Part of a small language model's weights: 60.3M parameters.
Each number is 200 + 30 x the weight over its row's rms, rounded and kept within 0 to 999. Layers, rows and columns count from 0. The size before them is the row's rms in percent of the matrix's.

# layer 2 attention query, 512x512, rms 0.0526, rows 384-411, columns 128-255
090,194,236,168,240,168,205,241,160,183,221,194,219,215,197,243,218,186,206,211,223,226,162,260,195,198,215,201,207,165,205,205,195,209,187,224,189,207,218,184,216,175,221,138,179,217,207,210,167,217,161,221,201,189,197,174,202,180,260,175,236,214,207,183,163,171,167,201,162,171,221,237,201,215,186,190,209,186,189,184,243,226,203,192,179,163,140,220,179,205,198,183,186,219,206,163,204,263,173,150,213,214,245,158,231,209,221,216,137,214,202,185,153,132,170,237,224,215,199,174,215,244,209,185,137,222,200,233,227
097,147,236,163,271,191,206,190,231,194,186,151,221,271,172,230,218,162,188,211,229,178,151,225,210,196,251,197,174,188,240,228,213,228,186,218,202,193,153,175,215,257,167,129,194,201,254,198,175,197,192,248,229,214,205,219,212,223,196,181,263,178,230,178,205,196,191,206,115,173,211,200,137,213,162,206,207,184,227,189,212,125,190,206,182,105,199,220,248,153,228,150,226,224,227,201,201,227,186,188,203,216,198,212,194,201,220,240,167,208,266,187,170,192,178,205,230,254,193,196,224,282,242,184,201,207,205,226,220
098,171,176,226,175,201,201,209,170,231,199,202,142,274,201,127,166,259,184,202,192,205,193,172,201,181,189,158,181,282,185,232,216,188,209,181,156,242,218,179,188,185,215,170,197,176,242,219,271,213,239,213,169,194,165,180,213,139,174,208,238,174,209,180,251,200,220,201,226,185,159,207,148,189,195,230,209,198,159,160,192,206,192,302,213,198,236,193,172,179,212,178,164,156,236,210,210,226,210,220,194,178,177,192,128,191,235,172,191,238,182,150,194,246,221,140,209,186,216,248,216,179,156,161,204,219,215,158,205
098,161,193,216,152,173,188,204,206,202,191,206,154,168,197,240,230,224,189,215,153,224,232,205,196,182,197,281,218,199,216,192,155,196,220,213,190,201,234,194,289,186,185,232,231,214,234,238,204,203,241,196,154,215,159,225,178,212,190,170,225,234,234,130,198,200,215,185,206,177,243,196,205,161,228,210,237,207,168,208,217,156,180,182,183,172,215,141,219,215,236,153,188,225,211,186,146,173,173,196,217,200,231,237,210,219,209,140,227,231,145,214,181,201,239,268,174,158,205,186,234,236,217,236,189,170,194,150,197
159,169,181,223,219,196,224,197,204,240,186,231,172,205,202,198,173,227,157,203,204,220,216,197,177,144,200,268,210,212,238,193,221,229,177,152,238,193,221,213,210,153,195,227,209,203,194,219,220,216,170,205,165,188,198,244,218,182,147,153,196,246,181,166,269,189,198,251,212,161,193,243,202,214,220,211,170,221,222,220,176,228,184,184,198,218,162,173,177,171,190,204,159,143,204,209,197,178,186,207,200,191,169,163,185,187,181,222,195,229,219,212,181,229,211,185,233,214,225,218,151,182,189,205,241,209,249,175,149
088,194,178,198,183,202,190,187,210,247,153,192,179,191,216,125,151,228,226,154,187,154,196,182,217,207,158,150,213,188,215,207,151,209,181,183,253,223,149,228,230,180,207,228,185,158,176,207,186,191,216,194,186,229,205,160,162,169,215,201,226,209,226,196,197,128,283,190,212,173,199,210,173,190,213,176,196,150,241,153,128,201,203,217,226,205,274,194,154,208,192,196,168,169,226,206,161,144,189,179,201,225,218,183,221,199,200,139,203,205,187,202,217,169,168,215,242,169,176,226,193,216,185,224,208,275,201,163,229
091,243,188,232,114,175,167,225,212,224,218,214,284,194,159,180,245,188,230,213,240,218,198,260,147,209,178,241,206,179,198,232,208,199,207,226,212,177,141,206,216,225,185,274,214,242,172,174,199,185,207,174,152,242,245,222,212,217,225,243,178,223,198,214,219,164,255,227,189,193,209,246,159,151,177,194,168,238,225,185,158,198,212,174,147,230,217,231,191,206,222,197,182,210,200,198,242,139,167,211,184,155,194,219,200,222,238,223,201,158,225,206,213,200,244,235,225,187,190,180,220,197,213,199,219,208,241,193,208
082,248,212,220,201,220,125,190,228,193,168,179,161,181,206,183,233,210,233,171,146,216,209,233,199,198,164,235,179,185,206,188,238,165,209,185,288,190,211,224,246,190,146,237,228,147,123,173,227,161,251,161,197,196,230,166,209,201,132,239,205,255,211,160,224,183,229,230,173,174,179,208,231,130,174,199,244,223,150,198,136,232,180,175,137,182,243,186,209,164,194,212,185,207,230,208,199,212,174,237,191,238,207,230,199,199,160,166,181,178,267,165,214,204,176,165,180,127,206,223,244,216,216,233,237,194,192,187,166
088,226,210,211,281,181,157,191,192,153,233,227,195,200,179,224,249,182,211,239,201,253,178,179,261,167,191,172,193,243,175,202,202,160,194,212,201,231,254,208,228,194,257,200,204,222,201,167,225,172,216,185,199,189,188,219,210,250,207,174,251,192,247,241,210,180,191,220,187,179,106,186,198,231,199,201,259,283,160,202,214,217,155,238,186,229,171,206,230,173,160,197,235,224,232,186,227,199,194,227,203,221,159,161,138,197,213,219,159,224,234,204,169,212,209,188,248,182,180,213,197,164,197,155,160,197,184,218,176
088,179,219,135,202,235,180,210,156,182,171,207,132,241,201,230,188,174,147,204,204,254,218,206,170,151,149,196,178,205,167,169,218,206,172,212,214,209,260,184,156,209,239,176,190,191,230,207,190,209,194,177,198,199,126,241,186,183,239,231,185,236,227,207,228,174,164,183,229,153,155,207,196,216,148,160,200,233,269,197,153,217,248,170,269,214,229,231,190,186,158,155,198,238,199,156,180,216,227,156,226,175,133,155,160,148,175,189,187,238,247,186,228,211,222,214,241,219,202,186,211,201,182,156,213,164,171,192,177
090,153,189,187,205,235,221,191,166,201,198,207,202,198,163,166,214,208,177,185,209,155,197,202,200,214,166,213,245,159,242,166,232,201,164,159,183,172,197,204,156,160,214,173,195,196,217,230,141,192,218,221,259,196,220,188,223,161,194,204,198,143,189,194,173,193,220,168,161,185,169,227,189,156,223,226,153,213,233,196,169,225,187,153,251,202,179,177,253,179,149,200,212,203,187,209,187,149,248,147,228,220,143,244,202,179,193,125,173,260,162,232,204,205,272,246,209,243,240,203,200,235,204,222,174,210,236,202,219
102,186,194,217,172,279,205,246,211,173,211,211,175,177,215,197,220,207,134,163,180,178,276,218,203,154,185,265,196,182,200,181,250,204,207,223,194,229,220,181,195,191,155,167,195,167,183,185,218,112,233,182,200,182,174,172,189,205,206,208,243,201,195,177,197,183,234,252,125,206,208,148,201,218,175,190,241,189,191,231,171,186,226,161,233,186,236,188,207,167,219,225,113,208,173,197,180,165,217,252,190,160,157,213,195,201,143,157,208,170,206,193,191,200,190,247,240,171,228,217,216,190,198,282,210,241,248,227,234
094,237,252,192,254,128,195,275,219,179,188,132,163,168,240,204,177,237,231,215,155,255,188,190,150,186,216,172,226,217,200,224,169,219,158,171,160,222,183,172,205,177,236,187,204,242,203,224,263,223,196,245,179,251,204,217,204,185,247,217,212,192,190,174,250,155,182,202,197,151,198,177,202,216,190,175,206,190,234,191,193,146,214,185,164,183,220,143,215,191,217,233,179,219,209,203,159,203,221,237,214,207,184,194,133,137,244,225,168,168,199,149,191,198,178,199,249,223,189,219,199,195,212,206,249,142,210,226,213
101,214,132,157,206,220,154,258,238,227,217,222,190,200,193,205,194,228,146,217,227,206,284,196,171,141,207,243,145,268,156,216,263,186,191,216,240,204,149,172,196,202,173,201,161,177,171,182,228,164,204,208,155,201,217,167,262,162,189,201,198,201,153,132,213,221,179,246,199,205,205,202,147,185,208,210,242,177,184,176,162,214,169,178,257,200,248,174,214,183,222,161,159,184,272,194,190,202,187,208,222,168,173,168,194,231,263,189,221,183,194,197,133,169,244,175,208,204,160,203,211,234,207,133,167,168,212,168,253
094,212,175,161,218,169,211,203,204,200,184,216,152,204,189,199,195,221,178,174,178,235,211,180,201,172,167,244,222,165,179,227,166,198,226,203,170,227,207,184,183,219,181,158,206,185,231,235,183,183,145,167,187,203,172,268,228,203,206,212,188,173,129,229,188,211,145,175,205,184,229,154,228,172,224,222,223,175,157,153,203,234,190,146,234,214,207,171,203,224,187,175,191,269,157,235,242,198,192,193,220,236,198,170,161,188,230,161,195,202,203,236,204,273,167,293,226,256,229,189,206,214,229,170,180,177,205,245,233
093,195,188,231,225,236,137,170,180,189,199,195,205,215,226,218,243,233,188,148,230,173,201,209,195,192,172,197,193,165,128,192,141,224,232,139,260,236,177,229,184,217,232,206,219,137,181,184,207,123,201,206,213,232,186,215,168,203,167,203,240,229,171,213,194,284,192,187,143,224,145,228,198,223,212,168,193,233,204,222,209,221,184,154,191,261,211,244,223,195,223,201,205,182,190,187,212,209,238,291,176,198,232,240,172,192,207,190,194,205,207,251,217,186,248,155,216,224,136,203,227,204,245,189,213,241,201,216,215
092,191,271,217,199,188,205,157,173,207,113,171,218,199,194,224,193,166,238,185,175,183,176,199,187,264,196,191,223,230,254,155,183,190,165,152,250,215,234,211,235,221,208,134,193,198,220,217,208,168,185,200,266,171,208,242,267,154,209,262,221,207,172,189,201,203,148,202,163,211,251,251,196,201,159,199,224,160,217,187,205,208,206,213,220,197,153,258,212,213,195,161,209,207,169,205,260,215,196,207,169,208,237,216,202,212,181,166,177,212,162,157,206,196,178,225,208,214,227,152,221,215,197,218,208,228,196,218,166
101,211,201,195,201,210,172,160,222,244,190,194,198,203,177,195,178,246,240,200,205,226,196,206,223,232,192,166,243,225,226,223,193,229,175,210,208,177,193,179,147,178,197,218,202,164,167,246,189,181,170,235,255,186,150,213,190,221,218,206,193,193,154,174,170,199,178,221,183,183,200,240,226,210,205,224,192,263,165,239,205,248,178,190,188,190,212,223,208,150,140,225,188,208,218,181,206,216,237,205,225,165,170,206,230,181,279,206,250,117,161,190,217,221,215,153,283,196,238,181,214,159,195,176,203,136,214,159,202
100,232,204,215,201,184,200,220,173,169,230,240,227,187,198,193,159,228,194,197,247,209,219,204,163,195,147,218,190,210,196,254,202,196,218,220,205,195,201,226,226,255,246,234,251,207,149,177,187,194,160,173,176,160,188,180,192,236,211,216,194,182,190,227,225,166,249,182,178,212,197,186,222,200,225,178,239,185,221,157,229,225,205,265,169,210,154,163,199,193,245,151,166,175,204,133,234,208,205,222,214,192,162,205,113,204,196,171,180,210,196,168,148,241,201,234,236,241,194,194,260,236,209,216,202,234,228,212,154
108,227,205,219,166,193,199,205,204,237,169,200,213,220,199,185,224,164,251,166,197,177,208,205,165,224,210,212,216,202,241,192,229,197,199,224,219,174,203,244,207,208,162,182,249,222,192,239,235,172,205,242,234,256,197,167,164,251,163,185,197,206,252,213,178,231,234,255,211,200,202,232,180,233,201,157,192,228,198,176,224,175,176,160,227,211,197,167,255,208,190,155,203,231,150,179,204,193,192,176,198,241,215,211,156,191,192,198,119,171,234,213,175,186,141,180,254,210,190,163,212,243,217,243,222,200,152,200,178
102,192,150,204,211,200,142,172,230,213,215,196,215,174,231,167,158,217,254,190,168,205,200,214,206,219,164,192,239,194,169,203,170,163,235,250,139,181,99,229,209,209,189,189,162,195,185,179,220,158,170,163,236,236,176,194,209,209,195,187,168,251,220,236,236,182,242,232,160,236,149,180,232,231,204,195,210,172,195,225,180,186,252,169,171,202,195,202,150,225,213,154,199,220,213,221,188,192,243,177,181,239,172,210,233,196,234,201,216,232,176,235,250,218,261,147,175,204,178,223,176,222,255,189,190,166,201,180,181
106,149,193,207,189,203,205,169,204,215,208,164,198,184,195,214,247,199,262,223,224,261,197,188,184,203,204,210,220,209,217,204,236,232,164,205,297,189,182,232,217,240,147,192,225,239,204,247,222,192,195,223,182,245,217,233,190,195,222,211,231,201,203,240,179,229,206,212,184,234,158,218,197,221,208,176,195,245,167,160,239,244,173,213,137,206,196,188,236,220,218,220,191,173,187,178,180,151,175,199,216,196,225,241,198,244,189,214,236,160,205,173,202,239,217,203,196,224,221,248,164,156,179,203,199,144,230,148,189
105,205,174,223,194,203,148,206,207,219,191,173,186,233,161,193,164,235,218,176,184,202,211,212,239,226,205,254,210,196,173,197,197,216,183,183,221,138,190,170,145,186,198,211,204,216,170,244,201,162,199,170,191,248,161,240,253,159,179,234,235,173,205,196,229,196,232,266,203,261,197,247,200,200,201,226,191,224,214,207,237,192,110,185,241,239,239,147,200,221,231,224,190,253,197,244,147,176,200,221,181,180,182,190,215,219,236,215,216,199,160,217,182,240,176,148,188,281,221,238,230,287,217,235,185,199,211,153,179
104,167,152,254,180,219,206,234,267,180,234,151,221,204,197,166,218,243,196,205,237,233,186,198,204,104,214,143,238,227,192,137,267,206,237,174,206,144,206,194,207,173,216,208,250,209,186,195,181,262,205,188,204,160,153,149,243,212,166,98,162,202,167,215,128,181,256,258,185,146,165,254,220,215,217,209,256,200,194,231,189,184,188,197,181,216,169,191,231,216,170,182,167,217,194,222,195,174,190,199,204,197,234,159,213,157,176,256,181,228,222,183,186,177,208,176,253,208,217,233,180,135,182,227,229,233,187,241,270
093,193,194,219,190,165,237,152,203,178,226,235,236,190,194,173,196,206,185,193,189,155,179,203,190,227,205,215,204,185,217,227,188,234,196,235,229,182,195,209,174,148,195,163,235,224,215,242,183,166,184,174,219,219,179,178,200,210,194,246,174,195,151,201,244,179,224,188,212,176,211,211,192,190,208,223,205,216,196,219,202,218,154,187,143,205,194,240,187,198,214,196,187,190,136,237,232,207,190,170,139,175,189,183,241,173,174,181,134,189,207,235,293,232,243,180,247,216,273,209,220,228,212,205,192,180,166,230,198
107,250,186,183,206,236,200,178,196,207,165,148,220,222,222,206,164,179,182,185,222,228,185,186,166,239,172,199,197,213,191,171,227,217,197,237,184,171,185,168,199,199,190,235,189,235,235,213,256,195,270,185,179,169,280,272,180,217,158,244,225,177,204,234,184,212,201,176,244,183,168,207,137,216,203,143,237,158,183,236,194,213,178,221,229,187,189,184,153,193,209,157,227,234,250,226,226,218,209,207,204,206,180,229,186,180,198,184,199,224,130,163,154,230,201,246,195,239,223,132,222,157,179,221,231,251,218,218,178
102,242,177,195,176,230,131,244,181,154,232,235,126,241,186,229,245,232,164,200,224,193,200,209,257,189,238,198,159,236,205,207,151,175,201,192,162,250,216,211,215,235,184,224,153,193,226,235,237,198,174,200,205,198,255,160,202,232,187,227,287,188,157,215,246,147,186,185,170,168,194,204,233,195,172,217,199,171,173,173,193,122,139,215,171,196,248,211,242,212,181,205,194,194,212,182,211,184,216,168,248,211,180,239,224,199,190,198,188,151,226,175,228,241,233,155,204,151,206,169,208,160,217,153,255,275,224,181,214
106,202,229,198,232,209,211,165,222,231,187,212,192,244,189,167,198,198,243,209,162,249,234,202,151,267,211,199,152,168,199,195,229,180,183,254,171,257,229,201,214,182,214,173,156,145,230,167,213,174,221,218,187,226,178,195,170,221,178,175,154,194,237,233,204,227,242,193,161,186,213,239,190,193,159,219,255,203,166,222,211,217,221,216,171,181,197,177,204,185,231,248,239,203,157,226,189,199,230,226,208,144,196,196,167,232,179,196,235,164,169,159,209,196,261,204,180,132,227,222,226,176,194,165,226,214,160,163,153
# layer 2 attention key, 512x512, rms 0.0493, rows 384-410, columns 128-255
130,203,191,197,214,188,217,255,165,207,110,189,246,226,205,270,164,211,245,238,180,220,175,206,170,230,224,189,197,222,194,201,246,196,210,216,198,231,248,155,172,204,165,189,197,231,186,162,146,202,230,155,168,267,202,235,207,166,152,187,184,83,194,179,181,234,259,235,189,226,230,207,243,204,147,216,173,175,153,182,208,216,195,204,180,204,156,184,193,235,212,174,234,212,197,204,154,196,162,142,219,235,187,234,215,238,209,191,173,195,205,189,168,198,206,137,230,180,217,253,170,198,264,162,216,181,170,252,246
097,215,147,180,184,227,203,145,219,171,155,217,165,233,172,259,217,144,195,195,178,192,174,211,195,193,161,251,187,152,139,189,229,216,177,188,214,196,184,199,183,211,199,169,204,218,222,204,175,182,211,194,130,206,208,208,192,178,216,192,180,213,209,198,181,248,206,211,192,196,198,290,222,198,154,184,224,203,199,199,190,183,212,199,246,199,203,188,229,253,184,181,245,245,192,197,188,220,173,201,187,224,268,237,184,245,240,266,194,175,204,211,224,203,214,183,219,218,188,226,257,147,174,184,231,198,186,213,194
090,231,110,241,212,192,247,150,166,193,180,215,173,198,179,195,165,210,217,160,215,229,193,220,177,197,175,224,198,215,176,193,169,195,195,200,215,247,225,186,218,160,188,157,224,218,207,177,206,227,218,242,226,195,186,161,190,207,299,204,199,191,226,185,207,197,181,218,237,195,220,243,206,230,202,171,207,225,248,211,165,202,197,196,182,217,239,190,180,173,208,202,269,177,222,229,199,213,215,206,211,122,172,230,249,161,201,162,195,173,188,184,173,200,158,225,162,234,187,176,157,179,171,202,202,154,218,186,200
093,212,234,219,168,249,163,199,161,198,232,202,195,162,196,173,190,153,180,232,218,248,182,211,185,206,136,208,179,156,186,181,171,237,196,253,232,172,249,231,182,189,202,166,211,214,186,226,224,184,171,179,201,236,192,193,188,255,174,216,146,159,233,200,236,160,160,216,203,180,199,158,140,232,250,237,238,224,206,166,204,155,204,209,128,199,216,239,187,230,247,175,207,223,182,215,213,214,198,238,227,150,236,164,191,223,162,196,193,205,193,242,213,248,216,173,178,233,166,163,244,175,219,215,152,248,186,190,231
108,211,219,119,193,201,202,149,219,193,207,208,217,192,184,202,239,196,175,235,196,233,206,198,166,154,181,260,207,195,151,231,161,216,201,205,193,197,121,178,209,211,175,256,201,183,191,178,177,191,230,199,192,198,196,168,201,145,196,179,180,217,207,232,170,204,213,195,236,188,224,226,235,220,165,214,229,202,277,224,199,165,226,193,212,168,143,185,194,184,212,182,182,237,176,224,194,222,201,185,218,141,185,195,299,205,216,184,212,243,186,179,248,198,160,225,192,175,201,265,248,198,204,225,222,185,209,186,182
067,195,190,228,163,215,164,192,232,245,154,204,176,234,165,167,221,227,172,198,143,218,190,211,242,247,211,208,185,202,170,233,219,218,212,151,175,192,275,186,218,150,239,183,172,254,235,199,220,198,164,199,180,200,184,240,191,138,177,191,265,231,261,190,182,252,194,186,222,228,202,204,178,163,187,189,234,208,207,199,245,164,246,184,142,201,176,212,267,214,180,218,174,218,180,224,248,188,185,207,186,153,184,246,206,214,207,216,166,197,216,186,173,184,239,287,140,228,207,222,185,237,211,153,256,200,188,186,168
075,203,219,184,244,199,187,221,190,154,113,183,192,204,203,155,180,259,213,179,155,229,193,224,219,189,208,157,175,219,215,267,249,243,187,250,189,193,196,184,179,192,195,188,232,155,226,209,192,203,191,184,185,239,223,220,198,226,207,194,217,244,215,201,176,233,253,202,238,220,240,230,247,190,188,214,245,175,160,206,266,218,163,207,197,167,201,208,181,171,213,223,194,202,200,262,196,202,221,166,223,210,248,214,170,203,217,198,238,201,171,167,204,166,205,248,146,179,216,168,240,243,252,211,230,151,204,193,198
074,215,207,224,207,221,195,142,204,143,186,156,177,180,241,167,193,181,197,184,189,186,159,210,185,140,228,214,177,193,178,273,198,241,156,178,176,178,199,192,196,165,279,194,165,217,223,264,145,212,214,213,179,259,212,213,221,238,221,208,206,243,229,281,185,196,243,226,220,207,195,209,195,196,181,163,177,203,204,148,219,231,214,240,242,239,153,178,233,208,227,281,197,217,179,269,196,149,168,186,190,239,242,207,159,185,210,209,180,185,163,183,203,173,197,206,174,192,204,168,162,215,142,198,162,143,219,191,193
072,204,243,202,204,185,220,203,164,195,243,202,246,210,236,213,207,207,234,220,195,168,167,229,178,193,250,205,210,195,184,168,197,205,216,207,234,161,200,172,211,263,178,188,208,207,161,252,170,217,229,211,269,215,185,218,193,223,212,201,158,233,190,180,163,157,185,197,209,213,151,164,213,211,213,176,162,254,202,161,116,230,179,173,200,185,219,230,197,235,195,217,250,215,155,255,178,211,229,140,206,212,140,103,177,169,209,159,254,183,195,243,214,188,203,114,262,202,196,192,236,195,199,208,138,245,175,169,177
074,163,206,178,195,143,174,177,170,234,181,207,231,199,204,178,225,236,237,242,217,162,168,195,194,217,210,235,237,262,207,244,186,178,214,210,183,162,156,240,174,214,201,225,215,173,188,185,215,211,213,230,222,181,168,218,191,195,237,181,190,218,227,157,217,191,175,194,168,226,221,112,159,171,207,175,205,220,262,217,207,187,154,201,153,207,180,218,167,169,154,186,249,164,175,233,199,174,234,154,201,142,212,204,131,188,262,170,203,207,208,214,224,184,193,206,177,217,176,212,195,214,232,190,135,206,161,146,167
075,201,191,186,210,148,186,217,221,166,192,228,213,251,257,137,222,180,151,225,251,179,216,211,175,207,229,248,204,206,201,143,146,153,238,151,207,219,192,157,233,235,196,163,204,228,200,159,227,182,191,260,203,199,251,243,153,168,225,194,160,217,212,193,211,204,200,144,173,230,146,184,149,222,170,199,198,232,169,209,210,240,163,199,212,167,180,245,159,276,168,164,201,226,224,168,196,222,200,194,209,230,173,176,285,200,276,216,169,187,227,222,211,227,230,203,215,196,250,216,144,218,243,192,235,194,162,208,153
089,201,196,268,202,176,252,218,150,244,216,221,268,184,218,206,186,208,217,167,209,195,161,223,206,252,250,202,192,205,251,220,256,185,198,186,222,237,154,192,148,193,258,212,226,166,241,196,216,195,227,194,147,202,199,199,219,255,147,188,218,206,205,188,245,157,193,178,227,203,194,160,168,209,220,232,179,193,166,179,231,183,204,236,150,234,150,204,238,203,287,184,165,205,188,207,216,135,162,228,192,195,191,199,217,228,175,204,234,191,194,220,156,208,177,227,220,221,243,204,126,194,212,223,176,182,195,201,205
077,203,216,204,213,231,174,243,198,254,209,184,219,195,187,151,210,232,226,174,162,189,169,203,176,147,211,191,207,200,200,208,186,212,226,211,216,230,212,176,170,173,227,194,196,202,223,226,194,213,188,189,247,165,192,180,199,234,182,254,262,203,200,189,236,175,216,154,228,193,194,192,214,199,168,238,191,177,173,197,187,203,224,216,155,183,208,147,182,178,226,183,178,231,187,248,131,191,240,261,232,218,187,130,179,192,136,199,252,261,219,227,187,244,211,243,187,189,218,186,198,172,178,184,170,231,194,201,225
096,192,135,230,185,212,185,176,231,216,126,221,199,180,221,141,220,196,215,226,166,185,204,280,194,208,193,204,166,176,166,219,174,209,204,202,214,189,139,148,177,183,207,234,192,178,199,197,220,169,244,184,236,150,180,173,221,155,285,237,230,216,205,175,209,189,194,182,248,224,204,178,227,216,213,210,202,213,198,185,193,170,205,211,233,193,178,177,210,194,141,180,203,216,170,207,175,251,182,206,220,232,216,232,236,215,179,189,210,239,216,220,226,217,139,230,194,214,196,189,210,194,163,205,206,175,244,236,209
101,205,248,174,229,175,154,177,175,197,136,193,182,226,171,265,212,213,204,190,177,172,209,169,215,239,166,209,213,239,199,174,162,215,196,218,196,179,248,213,242,153,158,180,215,278,219,187,171,220,163,192,211,180,168,244,177,179,77,246,213,170,185,223,183,207,199,219,176,221,191,239,184,222,200,206,233,208,219,200,192,170,202,182,184,177,191,187,218,220,179,173,204,173,224,175,203,189,244,224,211,198,276,213,203,176,237,193,177,149,218,233,223,276,209,215,201,151,195,189,162,169,225,162,210,221,209,127,176
093,190,140,210,138,232,206,190,195,236,225,179,210,212,220,229,209,204,197,182,214,163,157,173,191,207,200,179,248,226,225,220,232,171,182,192,271,219,196,191,188,120,173,169,229,242,177,206,205,161,180,203,166,160,177,211,236,270,132,216,209,214,188,205,231,254,193,188,206,234,126,194,197,153,213,204,225,199,204,199,180,190,165,197,237,223,244,241,192,203,229,204,169,218,229,195,190,172,151,232,211,177,170,201,231,148,196,204,221,211,193,161,185,189,207,224,241,205,184,202,224,162,206,183,228,178,217,170,215
094,246,192,161,210,180,179,211,213,175,213,211,230,292,203,197,218,200,184,172,196,189,244,156,196,197,206,250,239,240,256,180,229,206,178,194,182,207,225,222,262,223,179,186,196,189,228,220,165,170,187,229,174,212,231,195,227,192,212,172,191,174,231,208,209,222,191,191,174,182,250,181,209,163,224,215,284,218,225,196,176,229,187,224,265,175,195,194,189,245,199,257,153,236,223,162,241,163,194,243,237,215,184,170,242,263,262,292,162,208,190,231,185,235,196,182,171,230,187,215,224,206,229,186,161,251,165,167,218
098,186,188,206,212,235,237,209,170,188,170,116,149,183,182,267,200,243,184,190,175,193,204,180,198,243,157,213,212,172,237,175,220,221,173,226,163,203,185,169,277,159,186,195,212,233,211,181,212,179,180,221,238,189,219,172,185,164,169,209,218,190,201,195,198,156,182,196,230,250,238,184,181,195,247,197,213,178,153,189,177,219,189,182,160,187,190,214,175,143,186,176,200,207,161,237,187,138,190,191,171,227,163,193,224,213,193,267,170,190,172,217,160,243,233,219,195,194,194,208,212,251,209,186,250,193,206,240,184
111,201,160,200,223,232,207,229,235,161,185,185,173,187,231,164,152,152,204,118,224,197,183,213,188,202,218,183,229,202,204,235,188,160,211,151,266,205,170,155,175,253,187,210,166,178,208,196,240,247,213,210,189,170,181,174,224,234,223,192,241,187,223,218,199,162,203,210,189,209,178,188,217,224,191,134,230,207,227,196,211,177,189,206,177,303,163,153,191,171,218,213,217,175,151,238,244,168,190,171,236,198,158,188,226,161,200,176,216,235,184,171,175,181,191,234,177,184,170,223,239,177,249,229,203,185,187,221,191
118,268,222,220,197,181,222,164,168,166,198,220,220,185,205,245,196,176,212,227,208,177,194,233,157,241,199,165,207,208,214,194,201,215,179,233,174,191,141,155,205,212,220,207,188,211,229,204,128,229,189,214,204,315,209,162,213,203,132,203,189,186,272,220,182,177,219,221,185,185,231,171,192,185,201,167,232,195,169,215,173,214,186,196,164,191,191,182,220,180,175,194,174,162,174,190,220,190,257,150,185,181,228,216,245,212,218,135,188,192,203,189,163,180,195,185,210,224,241,268,231,193,233,223,200,161,228,225,145
120,250,256,179,225,167,209,220,146,195,217,220,249,123,201,171,186,166,221,221,216,227,191,203,196,173,214,262,158,206,229,199,198,181,173,185,243,215,158,241,224,202,176,160,180,138,239,227,197,237,225,187,134,232,171,178,194,219,160,188,202,185,236,206,179,171,254,222,223,211,223,194,208,204,190,230,203,196,254,213,205,194,185,219,167,168,205,216,188,179,247,210,182,235,200,195,208,101,217,203,219,188,158,187,216,180,233,315,212,212,204,230,242,192,229,186,163,199,180,201,170,228,234,189,225,182,195,147,184
111,228,188,228,203,195,202,145,178,204,218,205,173,183,199,206,188,179,220,239,247,177,202,204,232,195,241,218,197,217,234,213,201,205,170,170,196,216,172,197,204,187,204,231,208,213,186,201,232,211,269,213,176,276,182,211,183,160,115,176,208,203,202,205,233,220,213,139,222,209,213,168,197,193,199,224,176,164,140,193,224,215,214,178,243,177,192,220,192,202,210,221,203,177,181,223,207,114,163,164,221,213,224,223,202,229,204,219,243,164,185,200,190,200,238,186,181,192,205,130,131,202,156,205,206,204,198,192,223
119,220,132,187,188,203,226,255,192,200,168,219,212,191,194,199,194,207,199,221,214,201,182,149,185,232,210,205,246,221,200,189,146,177,226,268,266,155,234,211,245,226,183,199,271,187,196,200,218,196,216,195,238,184,201,247,200,200,99,253,244,175,212,197,152,174,226,220,197,194,167,139,170,194,175,201,185,214,168,223,169,191,172,230,175,195,245,206,218,191,177,126,206,207,237,190,207,190,169,180,224,207,205,216,241,151,168,165,227,175,223,234,188,210,155,184,222,201,209,221,168,188,219,214,196,202,165,117,261
113,181,222,212,234,210,156,195,177,198,267,212,202,233,196,216,176,187,190,192,172,231,193,240,193,200,219,207,179,173,214,244,182,200,231,166,196,206,235,224,215,191,191,224,234,255,199,169,172,145,207,144,170,170,150,228,186,150,117,148,213,198,172,159,190,222,230,204,153,220,153,217,207,212,184,200,223,165,129,182,163,183,190,243,203,209,133,208,193,239,203,184,168,240,185,211,207,209,228,250,165,206,241,162,157,236,179,178,220,253,200,232,222,181,177,195,206,192,234,194,199,157,175,209,149,230,194,205,201
104,226,189,197,193,225,149,161,172,211,228,243,229,192,157,236,216,198,198,212,198,265,202,175,216,197,171,260,190,186,170,195,196,149,214,177,217,158,144,229,192,183,245,182,191,232,205,209,211,270,162,186,207,178,226,184,172,226,120,215,201,170,148,170,204,127,215,146,136,207,195,176,176,183,178,218,243,184,244,214,169,210,180,205,174,223,232,215,179,208,203,241,207,220,220,160,179,166,238,192,180,157,238,225,172,129,233,201,188,211,138,226,277,239,209,210,186,198,222,232,201,158,216,183,210,209,197,140,148
122,212,220,171,210,201,203,198,220,226,191,175,211,172,223,166,187,226,210,252,143,176,167,177,227,208,217,225,199,210,186,218,213,169,181,185,218,253,84,145,268,166,187,212,181,142,177,210,219,207,193,180,188,153,136,232,217,160,198,226,201,183,218,212,215,220,177,186,199,213,160,184,143,166,185,231,212,252,158,169,189,199,200,198,237,227,158,130,190,231,172,142,177,238,196,231,201,163,235,247,222,187,149,200,217,225,214,236,136,215,212,184,206,192,166,176,199,212,168,223,203,177,218,200,218,167,212,275,162
119,231,180,166,173,249,189,163,230,162,207,191,250,227,167,192,247,205,226,229,227,248,233,141,194,151,229,239,153,190,150,220,184,158,208,167,152,227,202,224,225,183,219,155,242,215,187,216,142,228,204,281,190,182,187,192,189,209,216,213,180,197,235,230,209,192,232,185,89,165,147,256,204,186,164,194,188,190,222,219,154,238,161,195,245,216,218,175,193,230,177,228,207,191,237,188,235,186,200,197,212,192,161,239,229,233,249,309,236,201,197,195,193,206,200,225,212,180,178,188,153,217,198,188,240,180,165,212,223